From a checkpoint of a small transformer trained on Wikipedia: 12 layers, vocabulary 5963.
Each number is 128 + 32 x the weight over its row's rms, rounded and kept within 0 to 255. Layers, rows and columns count from 0. Numbers have three digits each. The size before them is the row's rms in percent of the matrix's.

# down: layer 9 MLP down (transposed), 896x224, rms 0.036, rows 202-314, columns 112-167
# up: layer 9 MLP up, 896x224, rms 0.0547, rows 203-314, columns 112-167
down202 114:113085127137170175093163184165118152169069158127102065163083124118127142133144122083138096130110064116151136121150079120173144171072206162116087140090195158139158114151
up203 094:097133117131079137100121172132138088168162093159100145162079106130113158099177161155081141065158180150137196172144092114103147189107115159135105161145107148089104150145
down203 094:134150129123108156125051155157116110146163135145056089103151167138165164104150144137133150138168123041125132150145071099149162151123102129118101111124107102086086152046
up204 105:134124164136204167182155116157135140072141164088169118167149162101192121130144082095134085131146110157175101137141155092127153126066127110181121161102205187092216117124
down204 109:171143115144169109106115119098088142155141120102142135181129148091166142143079110103139128123164173109137083145176143102069199097175123091122130061094160130079107118120
up205 121:110120138159123141132139124120144096113160174177123119141075099159132124089129161110182142118152176083131195074116123106118161079140071140140140122066114073115065162129
down205 107:162132108105114151176149109114137089101163140134105072163134144139085168047149213149084083141121070134142155154157120152145150129195173136127150115176155134113125186090
up206 097:139114130147137150107171101133147137076159151094123128179165157159201111136094168091134186076141111068097162093173177187096100154138154168098138099177142122173180118161
down206 091:169179089143132120075172145155140108151086150110112105133156108126181210150099163135127101147155118140171132174122157112126187075072121143153144126086092103133088146147
up207 093:122176110169098123108105101166111133141138137104110149142173044137120129129117148107155176110098135092127128119126143141136134116134110120122076121107146091119160120123
down207 092:168105154108103152172083120128160130161136076090150097148109096094114107078138124110102073142061137127089124148076103145154139127168118097131178179187152102075146123102
up208 096:178156092169126095126155134112112149149119158151140134109191123146083153140147098108143182181133156135079123113087128103158223101090128075121184141173150111158075059131
down208 095:137118121143144141163156141148094120146143109091112192069123075113103128143128162148115107105169162101117115126141137109119129095100154082102118139111155108123135110161
up209 107:104122189103144061108146133087170074122066180072085147111079102097196151124126108104111165116153155083097086104157083183097125136172184162137095135089111150066138109172
down209 105:134162062157125111089150129146083095199111115087138117154170123081117146175110104127089159106107129130093113108087172151147112153155186202076106078120141135126098119186
up210 110:152162090093148189070150087112136134138147118090120166150127088163177159107118087160111160160115136138119076059209165144095154159085091131120107114156096123180103136100
down210 111:157168155122140103133087118134086161096124144178156102106103125079148121083145145057160096065151142095126103113112087076172148146116154092155096174092081176186123126165
up211 110:137133188057185139137117141131097131117128137060128140176148111161101124175193140168142152155193157038035089180153052103118124162148130107131062076168165065072101155079
down211 112:141067118066160083115140128133111103153108107163169202146115132195162159115161092114085135119145131092098150148113166119118098108141091050069157152147111163067117157084
up212 089:147092212096118212141166134174106081091104125115073120139110092157160133160099149095096135125153135145104128096155161088102136142145181135195163127110051147170137149141
down212 092:086168151111166113109153108138127110119203145116095172161128146119049077101120146144078123100053097153158131162178183171195129097109153135102142161142214128084116129144
up213 103:149098100143080115113135156133133088121135141144100132101171108101102134130085118141131093096113127197074111086104048111149076192129187139043131106146137147095170117195
down213 094:087069142187141174119151140138106142144114125134153165095089156169078139153107101186141103150135150142139130137114160078088120147087083114121121078092114121060178142067
up214 092:155110119171174158050192109070082119196148132137180074112173091133129125141112156094088139123117151148126125128112164108113102128107085085106112130180118118101100160107
down214 091:138077151152142179029150209147093209137169162081113090100111135124153190152143161104128095127110058120158114102150132099060122126154142120139117073140153134109137162089
up215 114:136169111128178165146096089145123156087177071115177111171106136131084114098133106158107137100168161120104145097076179113110117119161063143114122119174125205147120156147
down215 113:188178140127157118135118129121120135063182085087104138122149122125150185073145159137087103119195107130154085164140137209104123100183141125100132108124132163169090141104
up216 101:148132155150140143159114139144179126188139129110150114099141093144083114116149183163099134104131154169179079153184093094099169140139129144191138112184154107140154128107
down216 099:094101144156079132124101183155154171188121108131098085128087102087054133161090164135081084150125149184107077150096137125067131133038164100155169161125156135075140089179
up217 092:110111081149141131107117114152118096129144160170110100099203156124134121129154101099142114168080153079138091119144102104149139097066157148107126149107119156078150142170
down217 097:122136129167117116067130166190173161165091151107108117129143127123085138085125105110117080121105140144142162133199133095110179119194156152184120157201127100068123152150
up218 095:096150054129111090152102128169096090091133113112155137110133132156100176174120103117149150125103189127179111096173146062088151113102198128139123143148143145142148170092
down218 102:110141105101117155122141155136175049162106130122118146094130115133106113147156116100143089157094136095190146096210138114120138121111117111112137131108084084072076144133
up219 101:112094119101185126142126166152134156123118123160138100154100172124071139082148112116145148199133107075119117149133152131133147160076140070116127149129080159098145093137
down219 100:110105092154137078129214126105107119147118159083088075122126161118090102116103115089146116118123132173166089152128065099147130117186176098174118083172135097153119124046
up220 096:104148083121099130171100108078132148164132146079133179131158152184100181103125118141181113137111146127138181090153162101099058147102134146121133132133217169102101152114
down220 096:143130097184144144074163154151177166129093127129113143133083166138140123112147116144176079104175137164131100120177125170152184101149076186155144118169169156150121134123
up221 105:067177129187115093124119128165154131086104121130076109149130066124216099140051106128156124156129143110150119078139123118200099079115085111146090131136112067102093123135
down221 103:126072203098135141118092074112151159207136157224113145139097148197201147099121125157077183157116180175079137122109111116147076123120129183139135134175129211122106099148
up222 107:134168116105093110192115139112114159141107115112141190075126185114174126172117137203080092117102129151090143138131130134113165114113146119097171204083115142065097194089
down222 105:094140103096157118157132171112163164140086166064101135175171068117082132092138102186119127134206186085114186125126136111131151148128147134109147128123119113081137095144
up223 092:127137118120131181167174138128084105174090115096141105126090130132138134117098153138159111174130151138114139119125185145158091120087122156147165071110133110136157101093
down223 099:094161099148088126090180125140146162128091107131140172217179157080106112158185156107103116178138120111125080153172072061135091061166134123180148085097109109131117133149
up224 085:155185118172125099082132134114135104152108155187144120128169161174122103168138181135215096165127154126113132125109104076131153135129201088034151115063131137145116122108
down224 078:173163171114150149113121143086177189145142056161173177105122062126160158105144147156156118165100092136102073129157071105139095120142107106153185147131124142139111093136
up225 105:106103158136128136174033117177106146135089154168102133065124214126151116192112130169114104140167113064097123142155225123136105155111179068118150083118061149089159156101
down225 101:109079125090168201098151119052175152204141136091103110142122116111133106142122128161106123114153137103116110149076139062128130091179175151124093173100082161170127146143
up226 093:085145096122084149133100128173161132077088151134095046161154136107152129127148173133115165109135065152099130179124133090214092056155117135078148126143144167099122166114
down226 098:144139144205130138149103063161096159124133108167163113076104149132103147189119137138062125147088132133107110143186180166135117081060101126142139065117106089089158134115
up227 094:150096022092124099119132113165121145093157116163108141158122169151133129109106096051121112098128166133127131129132147143145189151198112100154130144098101137069128137116
down227 097:065094119124111117090112146182104066153163147194159079162131088160165082139100126142121089105181105116124092130119107113174104189131132071095049148099127103115087179084
up228 097:212137166153120087115142144121113131170170107065142127136126158128112054122073184160085096129074068178146072073145145176088054128116151150112094169127132091198095124135
down228 096:150066078132181133094139135131138128093108115071086118113130123120152151155055171102128116105170103170130081100131136153144086136099147137146194155111093134190181098194
up229 105:209110124122124122127145114082179095127112140092179126145127172122058142127134142174109131139126179130116147145177208099099175126104085168156169109171115109111128110093
down229 104:160118183088084129151181164122133148135105090135098127164137157033113127154145105146120163168133136147130137163148178069121140100084061100163138126103111109067104142119
up230 099:117199109151056147124107185103054147158145064081134114162096072164154152074102115159128156154092116104177178168130124159128117075123149145112146081121159100098197142127
down230 095:128109134108126064129055127143134171114115165067118117163146093164170069099190069109144154113149082115153124126099147099104101132095119154129162130074140147061180108133
up231 102:113142147101099149110157126149106131108112134127069116138104120134084115110052082097127103130120131167117095129138114189080110168096186136152135166122114124094093117111
down231 111:112136089126137104143166131161150102141080112096059134086146077084109150089138139143140155169110061150100148070195125161158116140182063121116158118103100113112085154110
up232 106:144106142174138135133123123174197094124161101159138118128104050099173171157132104061091194073084171091151103108108150150176139158109176155123075124056117065132115143136
down232 099:043122156089151164057085116116113134144179092113174160100114174142069091110135151135141125114118110149143048123154110092116108085186146114103134105151150123114082153156
up233 108:111165095165133087147132086151084114175128145159153161116194156167145127094097116150090127216104122125130134070121056099094140106103145132098125184099112142078179072130
down233 105:081119078130108113116056125123134131152060179101146114182073108122127175174099089136077059152194083097134113102139200154134098111150167137207116140069144134148082086151
up234 092:177155141129119106096163126154130129100102077118109172153149141115138157100126140123056109130087086187146122122133129141141149154158055194131110110090152082105118154177
down234 098:096111198118121155103164136128121110080086096065108103095100129054172122143100116177198141100034100074103123137148094175131111039135133150184092135112169178176098150131
up235 097:094180166155119135102114128169167096178135142103160149123124146092108166195055109133129103090145123143155068085154036078106187162137195113172062195139169066176091156122
down235 097:180072099076121138073148084148069112174114120157133095142109141224132096175113083112058137139133086113129125098091166123162140183117139142158146142137131149085162128069
up236 084:134136119130132113084118144127138117107128084166187123116209192152111161077130169161156182140110133134110153162139111114156070164100110144145145092169068097112183141103
down236 084:110189144105134137142140148146128171101124189126083108106116080122140115150083133154111188190129130159165152148198114074050212075099088076187144116176096126091075152117
up237 087:148106136145137141153142076123089130159171144124103131105126167132140128179146112082084173128109156151083127138128131063177150139109125104132170187091099128134146160102
down237 091:098124147105152165161153121151150151168113094215093140171127141090075144068133099101166140106130160128053143198174120106185105059105109199163098198107131129082108148074
up238 093:176065123173150148128124089135142121150164104165104142091103113120098152167143087195118105105147209120163165138075148144171191125086096123187076120164090151083171160095
down238 094:129158123111092137152114132162112128081116127168102101106248053190131146096171083157120150124146132094117060115146104090127178109150096132136068126077111155141127106115
up239 103:192138108129205138137132198164158115140142133168104114124141140118188160124088119128121155105117134154175133094164126179127241092121144091152061134079177119127116114155
down239 099:142153094120172102099061120086195160099088153094189134166101188198110168175119188121073107170156119174136115137168097070154109135162180084174149104111147177080092197130
up240 110:141088121120149128149065147160212149108187121116095171054100138162166092125140136140138100154103045125107151112112173143052091093114143116122167137156140128080144157098
down240 110:145123136099081072146162076154131161065122078099127100095196072119155159098172128136121097137176157104108140080137134186114151171141082120155133084126160158217158071100
up241 098:123115173144112175181105140111134134173139107104146106119077169131145088176127093182115133101165121125095182144176114126074130179149124205161136120204115132138071103065
down241 090:151135124087157140132107155137076071151144129124130161146161146191142115115140129129143186122117108115093116127099180093171133135096061081156151115088081172060065125088
up242 097:148096081145160107173082131175133061171142157138111120124149127101106148167168124098076109096172123154119124151098137138153118099128106071149134121135119129109123162139
down242 100:102144116175073081123175081081111118142067121177109129160182134122172188134104123157047144150100106168069130130169123167209101136116119146113163132107139101076153093102
up243 086:089092148114070105141106117088066148114185119133130163069128128127168153099165163156177112135147139121153159102092113181151104096114174174072100078135114100158114123116
down243 089:135146107096108174174128105190169119129131106170145119133095124135117201044142113170131152185142098156141137178165079083112117109121128085100130111159132130108133111137
up244 095:146078115130123134150083159094167119102189101080103097114123176159158134078129105145125175104102131109141085146174145073159140120136172086097137125110106120108081179156
down244 098:084090142146190153138100162172143082129063128124098173157171128160107137064119162097133142154148094169099094091146138134178095086162132143175157079162115161073167084070
up245 103:163104105144170139122219134118129146114189093102143117131146119000112087122139143126181099108158124074150155117121153070108120115140084172078124069135113124154134117145
down245 092:138150134100122116143103124151089174131127104142200110170131146072106110121120109141141106148055187176112146095114134122185100135081194146213123173113109094121087146084
up246 108:162173147182089113141098103088159102129189079132108128148093087109156199134145138119095193120118171136122110088130137136101173151131177155056079131128123117182102146154
down246 098:127154115152099121128166043128162151121173172051127137171152087106139146131136106113071167102183140148101137199103161164065110148178127162141123105113051122153065110076
up247 112:148182128161119173188170142088104139136056159170128179144134083194138148109117119142128127171147132206133116058140132077087126142124129082174071123129162199131073114132
down247 106:140209113149176158137129236142129122147202122128184154083115147154051157146083130106131136157125172123121105140118124126121062084154108115135136141137072101140128130168
up248 107:111166217124146083150095100119171074169145124141132165110132156138112094131114096107098169109142105133134058121174154152070133146156078115091103102128148131151107146076
down248 107:106138100167096135083171090100099125082135124094127124134167072148130171172101086139150163067171183158159116116093194132120129132117126123131109103105142179097125119096
up249 090:132075074117156086190143139151137110126152117132132151141104124220074143097107149135155141085160121101133132165158119071150069145107191144113128116111151101176118101116
down249 086:119137127135134100219111178152086069133145070084143138110048122122122147166153176152201140105111116107163106139140161135175176128090081112144152130141153097112127083053
up250 104:170166144127088124117104123130104165166137106108097091107091105169153090115168161127130151087152143148133161153066116080220113147093187086175153120115115179154151166078
down250 102:085159086128124114145070136099134105138133168127083153102153155175126119120164155125183123064069091121082176168088122127140120126158120103114175129188137101131115111114
up251 101:199159125118153137122170080151119140138117123102131164144153025104155086169138111067144086064123134139124104177118115152096154150142115083096076153171171167136177139143
down251 114:123070130137157120108163117219140094076108075102133122129137132144127113087124088084134137075103121179120141140114135175135108180133138129153153095132104159129133144063
up252 104:175168131103139087125125100077136135132074171143148098180140090088112138133172106135121154062132198142146117057124126127190144150107157102065183129149133205091144127135
down252 104:139135105108069100079049109133094127116133154129160119097085131109152124174123144110154137131069149108155161110126163154127099120141213132161142113099169102154154106114
up253 098:085139091139149165138196151164164146141118146129142111145160077090059130139144150103171141105074173094092066092107097140072151129142137129110124148145184111132119115138
down253 100:113057129130160089134081117126150124105099107145139099057171103050109123118109109142147175111153152117145128139159134173137143128152155082128168107188128173120151170094
up254 092:122164119151201095183165141117174134102117115157154140141143149046134116217094124150106133152121139183134130158127172072079122079138139082160115094117181126126117201157
down254 098:095117108129116099106103173086096103199149127140121203097157116119076158137082135130082173112099117133152137182110117159143131072118125119135115089070153137142153053095
up255 099:116111080127096168167105175075124093103184109153090137077063110149091177157053118149112163130147103131106107127160159114134147161056093078197113163096147131095103122167
down255 106:084192133152145144124090096150063150151093131136136097096065136154192146089098095165090078152129155141080113144116125136141089080090146085104155174102181167174207095099
up256 098:083116140162111103125135086120093107181112194093170152099046128176130137109050140159130166098087168150142159177104162101129161152047126129167133181118135113070112099165
down256 097:120093066082137140113110139112140116143119035205105161136104153126097117074125106142146087120137164137224046128203085133120135147137114104101106104124098155123149140136
up257 101:112122122136095163091044114086144112132106154125064073068101141091130177095167176035156183085158162078143133124131116123123129188107122091103158123107104159145180150150
down257 106:173099138140105097071113100125164081111166100163130146057113132149103160111146117148078110134148138066087093095165145147097089102162112168121144078171102100101112147163
up258 106:164098137134089151125123164122145143152083155140187158102071058098122130138151087115124130134188146155110165127101108159139078127092115202051136133159108143156113121090
down258 107:083115064142168194108181130124114107127124074125142175113124114104140095150137154135182159142132167108119200104093118111115052144157208132123128133176193098151092145113
up259 102:175133177133177153178102100146078106099108124167178122111150165087110087146150155111147145116053190125143100119188143135144127130160146106100094165114194133197171157175
down259 099:178150128133106142150150082159087110130092136112101196136201077138173173069142135131052144097118076091053102133110152118093101152127153117126132086156148160140100143117
up260 087:137170129173147055146130110137153122109110079060106196130098123168162146122108081096105173142115099121138166077167112148136070184135118132139070157127154131131185123130
down260 088:117125176104106099087120119109130141101120139045130133140108137060098153045154129155143103152164138141155139101115109129172106162165102119138172098148186198108176128105
up261 090:116148110153093144113171192132133092115155098132039128144163112100093126106175128097129080075100100193112127131212189104177120136133121111226059146104148139125126138130
down261 095:125078125112111137148090172112152158091132129134168180162115106157113128140139093170122087172159110096102112114073114073154187165144185106131120165105140230118107114090
up262 109:128128097105138136101107110081087120186156159087131118112132117108158123081129195124136137098117114107124138187119113041185139112132060102101161142143100097120154108078
down262 099:173152132124136054075154159091113156091140126131152195106140146170150090121135138096131153129081137135113096100139186188100122164098164098098082141092137081144069119111
up263 118:076156157102107156198122100156137139089102163115110167139192135152111115085095116135076110114111116151133099113119112119153149141081146033120131164115192068146103177123
down263 101:236110188134152165193085117112113129170156077095146110123113157070091150091160175113107122141103119116099105130137175111131106116147119152101120108142204144086133128131
up264 097:120101138108136140143108141066107098174139142088112039085092127094153054179161163169161116070108133138153079153116135105095153179132118165162132167145146148149100202119
down264 099:130180097181115164155140150188130144128093057164101177103146146163089105116139157155133106131166165090147137115091168155108140129149150070124168103043081131103192169104
up265 098:095098114129120186102131171125139061083123153140098105098154081124084098170127139095214132172081205106136152152198182165150104187098092085120132139101150154151154099161
down265 099:137080053124074105121117125192120139081096112099110102097159146147100134129101129130094140116098178133101129115139190085130124152136190156120103114177085166075145082152
up266 092:171139124156182121121106149130115121140167072166113134068129154139173121173108161116102115150160171120184125162107056113127144134139163092188117129118083157121091167084
down266 094:139141095125165122137142135205107106076168165186128123043090150070140095144137132100092089153073104106164117136143125057141115068120064122127143148126102122140074128149
up267 082:129139085134081088131142108109125150103095130134134064124171139134141142122118160112169131129122146122117119185088141083101141128118185143126138095129082084145127191160
down267 079:165173168169133090118136109126066110213137137124125148157094127198093107189120114127069133122097138143106074061144089087090149168175076083147135055128207139151137130152
up268 131:174168136138137123132114108133052126105077176128120093171066143158167147115102160149122133180168130121135096165114135110151138136069106085140150082100150132148159096099
down268 112:117127115073123146117153139137108112146101118116117126112108083185142123082119125152131119171160193079127147079132156110133068107118165128101146127132141127116137124112
up269 094:201155087100117045155103159168167057104148126165108103104156125126093113091106105133164163093148069147131133083136153202161143121157161138113125117116156146158142154137
down269 097:103107096171178194175099122155160098149128129162051074099167120152124146082144115106159151169180162144158110130145125124132110063079106163137196129117049123145081145124
up270 102:111125133111120169183050150134090118141087121123114132124108096164221141169130140159103173105096151125114107155169115115152107163061104047115101077106148169118106167128
down270 100:113179107133184120144127143173085171157113146086114165144212133121172111115158150126107106122099188104170107132113112206149125168159116157161120142172155110136145139090
up271 110:162113113125118123157119109090057175119137133089154109114130144118116135080127110152182171105165089163172143187158110130103139100164143101128152135149117113192144173119
down271 105:127033108120143162130094138161118107119195103162181173146137166139110090076115153149090101142142158128191125160110164145184090097095114070161140095098101125148126106094
up272 100:017094116138115141127165081098143095138125156128164157181166168114155139119074142130118198122143130090121096124097118122123100152123106145126151103148112060176135148121
down272 095:148123128116116110054123184135163159144182141148104140100098123169110097114164088127131160130152118168116119074131185039137104129152106115121108153200097134172130121062
up273 090:133068093153170126085114125119160178156120120152128147205168149138120096133139086098100179147169159148150112122176165140134163138136129118127092109137128157141130104134
down273 089:145107096074120094098108195123120205114063070106090136113205078161152124120091128095111100106149092128144125142053132117107092124174091138148117094129121116142168131112
up274 118:139116128121124136097092034136104144122094168136150082118125109104127121166071114153100181163131077132156103107175172159077105172119097102160154080103114148157110166119
down274 101:188130135113171139100163133150080168193095099129172101092101103139125098156124051171175150160104152104147140108101177094160132165088156113158091117162162163159126136141
up275 095:149136135146143123156162182124175167145086120131209104141155078110102109160135164145161155133092146115140191144095140107161104101143069142140108108133075048055116146104
down275 095:117087113174130086075122098103134162074186123150145091055102127109146160183111150072158159125079079179131177143186103129086142099139105094112126114102116187097115167086
up276 087:114102103062069193192184147154082161157093084136122113100167215161119156194117080104131145072117141088123112046113103162106156146089133168152114176154112140122161137144
down276 080:161157143160158079109075160183146128135129115108126133118140049061118188094184155104119099102145070106146188162094107109191163150080160115155116161093155105146105177090
up277 092:200105158153121104140150169107148150109122125149082069099116164122147116108092122153153144111166122089116143093118122097162119115121161174163176116110147178187177182084
down277 092:157129123126082137156105214123087149146126122157122094194147161115134170188100131163138143128067165078136129101170081105110163100151173154154091109183154132134092070120
up278 089:113167185134100143153116120175136110096145139130146186073122133121084183130106144109162149171193095190119119133116163125215110157093122143150187120132106122158085160062
down278 093:099167099136116178070133110101128169093060112173156079093163144148070150120141094078131043161129148098149099132171129154138096158147094117102129107109131201093112091165
up279 089:105137141155164133187085070134137108115152235072184083120196116076078177115154134185163128147088124186052154102119148064102096187125148164098134057168145136127107118150
down279 098:115154152110112117192103099130132183111096135160072184129096084128107148154157077146091081124150094121149145169128078117147120100127178118139116111148128089117085158173
up280 095:135130122112087184125092196068105040128153144136133107121166117098069078079086131126097119104123120115126147153158129053122099162105133089132108136123107140121121164137
down280 095:140114155088087068079151138148126102174203107077103131138116129145177150102129192194180164132130184136106157141141145143140151132140170093105095091116201161108131138114
up281 102:121142122152075115166146153133117157150177101121137112178106109092135136124129155070139172181095123107173084063102118130135163174162144161178088151175074070100129097135
down281 101:114109107100161144096100132069176075184150160143120148130069210066077156126107136131137166127100129153123074161092172140097166128182115127177132149113144126106135170142
up282 091:206172086105170072136129136114154113141115118129153076146156133163118131090108195101150177117082158123069093136100151138129098094096173159078087096182123124167136064162
down282 086:127164165077120112126130091134113156097050130090148159143087101113099129114099044130148142171117163131124122136122119199102135166080107125118101145171124149175079132173
up283 115:145115138156095125142101102172156164096150157062098096094109129151145108120100121145180125121110086097119093128097107128137160131174133107084174154172151147076128141128
down283 117:131144047124188163117129178150153185106185104132046110101139122134117116129145141108108080142082109103089108104114150150117101181144111118095123181167217151140139108115
up284 089:069134131154126130140155145139094123166106116110144130135165089058134125120148116098127154106134063176125123123072103093118174105141089170105176145115156142016096104130
down284 100:165094052051155117096119136127158160111172122086132109047201128144209180099128110162182161082097157129204137170149109164114152158081119133094227150127086200171121138120
up285 095:142172150143138177108138103082185121108150139144108080134125074191080115145149145140087135134149098095206198135163097068083098175065135127071126069223117121133120138087
down285 092:140135104109108111109123145133127172130131080100121162087123123116103085140116140138088115109106141143130145134108085090178155160173108087119072148118085108104125099124
up286 100:132162141078131098121111158107113143147168124161175124166161064143152102113117120121133119180084091082112108117143129108136105121162148123100086185064102110150166094154
down286 098:127160068094162126106170134213117161142078133147077122130095175144130085158035107122124160141126142087157136174116160173114077114144137088133135128122168087134098089166
up287 096:150161157175115152109208152114199126118110176152161121114134117085081121089096124084060118128143089133154123133152153124116065109195126102123134095130116150051117154159
down287 096:129112136089124177152146089075148130132154078169154126157128159160129126169107133113141098154160157143214132100149038116115115099131137113108165085113121149153046095195
up288 110:108133117185052104142101135139182139121132124110138131164116203076117157118092103116161118123124070158149116137170065133125111135111113157084092163084078150148116073111
down288 108:067045130151176149136139143137180092121124137156172131142131105128179118122107176154120149107091037146183081125082121079065117166156128090128138083138119144132102088102
up289 096:122157133121135059126124168147120107087109146163127077149108149096114098172112078138131100140166098133120175123090116124102146091176126122124073103123159200112128141156
down289 099:101138117130165116145094160086164124163215156121162114150131181095114069133158147017135136132083150123096075122129142115136164143143076140129098109148165138182106084132
up290 088:068139178157138125120126185101102114146124095135202109101177183142149126126061098173090207136185085168138105186155131109055103118141098170092129112095094157152127180149
down290 074:132137145147080081104163148168083087162156116153117120144089176088170156146116126170095165143109123172209125151081114096141172084134059106169151117123169089170154144078
up291 096:124207172158141144097066116127177105163167114166080159141084135122146089116131076191191122117147147113088103134234199171089084143115088121083178148044106145095101106152
down291 113:124080143113192162126078132169130133152184109128071128147090106138080123078089075168158117137147108106142123179143162117155191089090072080163114129179138113097133085146
up292 104:111154186125103135161135167168103141148127147091151133041164162130173133140073125115134109163168175065143086120103089066065104125185080123153109149151117114144137148158
down292 095:162145127102122131126123151148134123153097122127124151196121176153082118100156169078100140143132133132121124143171156068143065197185089153124154154167066151148106069078
up293 086:109159133138087149073188185104096085101120152107127145097095156165174108070145161149150177104114155140089126119156118116111139147037180101096134166135057149140140138052
down293 077:149118157191138157111141130151157093148139137102143138109097137091085138124123180164138077168128162109133151146154095096186122073119061149201145115164205135128077098106
up294 098:126142086161166102135143065135088111136125110078157101087158092085144156121145098134182165133173096100151118086085150129092138139120115173133083115105087105126110118083
down294 093:106090114139090116104134114154086112175097149145112141135131116124111107182110093087113177094134181094188122152158124181175113134121090140121119118167132170116135106156
up295 112:072124174149171136107165123120158160148104175127096182144121056182158142178072189199115120116153110094144123128136138090075104159179142154161152143120160173122120182140
down295 103:105150157140124130179121108166124098129117112153120140102131149127173115113141089042147105084104114168173085088081128053151110137070094140151136097091065154101191124143
up296 087:135138104150190140164126146141099124040101127131154110213107114177103049119155096113122078125120132138141070028184115114113181106124103144102176099138110155141147198144
down296 092:132154116104157139134132135135126120072168141094112112100097137074105136173117114128126115133173103149119039159145087120132180101219131116158143173061183153169085077125
up297 096:141190081060105146097080141152126173166142173115108101103172106100143177115174132121135136118079084148138116140128088115164146113109104127164162068116096156167206093158
down297 098:096166119143167178171157147120146152112133142057083190083067116153086135152120137110201171127109155135119077107079119135124148144123137106176082100108107149095138105108
up298 101:160126092134136165135145127152129118117135142135165149190118153169126145170135145109159130180150131128116157159111131128067165132169133118136076124140106153155117145081
down298 103:090139124151100132159080135105105164088136073129142107082149113187100154191101123106122122138108118116097095057123154103185120125106148103143161129150152116102096160120
up299 095:117126173103117130205141068103094085114162114138063102068152076177134066117104122105145152123129146177111172163118140072100139113077135103141129138068182122127107154155
down299 096:124140162169174186151207122179111152028137148074182102108073125136145153047142154158112187131121119138126152169158124135105097089163121143144091130113136129100160142129
up300 082:176118136147124120122127135167129100141126156127117071138160084150115133178149136118153163157079135083119182115114104164143136151132236124132107147129082155088051171100
down300 073:162140115138139110164162125095116137122184129078141166124113144165125136168150117162089123091120110117082113051089128145125164158153144136105134049108110097139223090122
up301 099:175161137156117112149136144138150115144139175175126118093095138146105099132170132160138130155041127114135096136170112095142169098194121092146067148177121157123109136213
down301 096:116070093087198078149234159140137113150130099168115184117187135113107163130125145108088170118096104088130170129082140112160137075199163139055135125093144136137078098114
up302 097:157143122190173102125106116132103084131120120145097099151124110138066152159115150183179052160167092129139148185156113148122168085133147111123126132132100132182145078142
down302 095:141157089125096157144128098077065109088071149055123105080095117123163143148122119120109174174110155135134187178124101076153067118162159128130138093121115133135127151109
up303 090:143104193137167089104091118097117115118084131114077144172127127081121120100118111180159148116120109085161128143142136147154123204109151165118107135087122110116111101099
down303 098:139097105140110052123113151090062092129168145122114130114127116128180139102128122105101075121137178084143143120146101164175132133114111107098188167150193075107194131045
up304 100:115142197144177153187076134096185102146118135059080150123113146123141171101141114156108159130153149122100136092200167173139183141136143142108163159011125123074149113132
down304 093:133188100101087148078122132165168166108121088109181086176131118107141127136148103085215205121113111115174100072129173134043095160157087076148096103141111139157156110119
up305 097:108162139148068135092132082137159183147118158092145099101129132185120108125090087097104109075170159167106118094166075075101122133072079113135126128076067119085097153217
down305 097:095110157089164146140128105080089147170132114157138168109098173101104123086131107215113181140154126035088115143153111115159134105186086152145113132153141159116069090159
up306 104:153099193105135162072098113072096096127161089135153097065126154145132120158149193130118134090095135158121230141158119113187158159122103137104163142145137112127109095111
down306 098:114121151067110145094110104120095190167116145078150087179153076180126077160175141068138070146146167130122145124081132120169138129139159140137120180083205098140153098145
up307 097:168142106108160121093076127146129141178163134085126146128135090177129090182137144142125136122153136175089157115212177138164128119082133152073143121100111174147170179115
down307 094:117109100149157089123136064177139119128131153106184180153143091151102091107162147131094048165110103137110147104164060055092135100124102159124080128114106127099078129118
up308 107:122167135173149152131162119186169104186119130189108177117104118117095111136085102163079096154118059103123130109194148126126205122129165128079137082107124113128149139123
down308 103:128138123083143091110122117192128154162093149107184158123192086168105111135098124119131088087135112095082147094136087127128143135104084115106107156106166106169179106156
up309 125:112083102139087120081171136143121146091212151112101167142153151183147092133054115164164178073172127154138137152139130138084086143128077116073099149153182120072104080153
down309 130:094134090095126174033143173115153149126184143096150124073167146141156116097124121135137118137104111152113112137121155083102124101112121166085080096162147167121103085125
up310 080:171179143118079092143156076130191106105107085132146176047175150182104117096112145121157128178087078050099116104097151113080144172174152145101181060116118188151133054144
down310 079:144133180172098113120117145081186144108116111165135152147063161103186147134119140073157129139129106140171127164114111159085143162095150135153090126150106110149089145176
up311 107:165121088214104135129191128095130123049165131133090126155120157135084085122117141118194138141099207182172157146129172093118168082083125138144079121096152173112128093136
down311 100:099129187036146087154119110168106142142048127139167206105109094127169084170131122107190148132110104146076175062115166182149085107134100160089101144102155145128128107104
up312 098:108132087086129139154176212060126088150168102158122098169148120149161110139165147134159160087156146194105120129107151134132209128073109096090075092139136161046111156134
down312 101:061085117107122116096078146199101130125141143109150127113152183151144152103134136155135100143154066163098136116109127132142131109060128139114143109124155180169170101132
up313 102:098114163144166129147168156117104125169156144104130170184146102108083116147134175171109111121118188066084186197081096096127129122141161145093120124145098104105180091146
down313 094:185109131130137110040091181102122191089132057132109137190107056139167143113116118140108165140105178099158074146216131120143146157120094147158111141111142096176147144168
up314 102:155128127131115086114110083121135137089165075120173102201105143116144124077114139074188129097143196134166127080123144151107212111097090118147154045171088117155117145122
down314 094:123063114109211194100156172128183112157098152138163136130137162126080083118160059170117085110116110113130145180121157064101158109123131092139159182101088141142088102123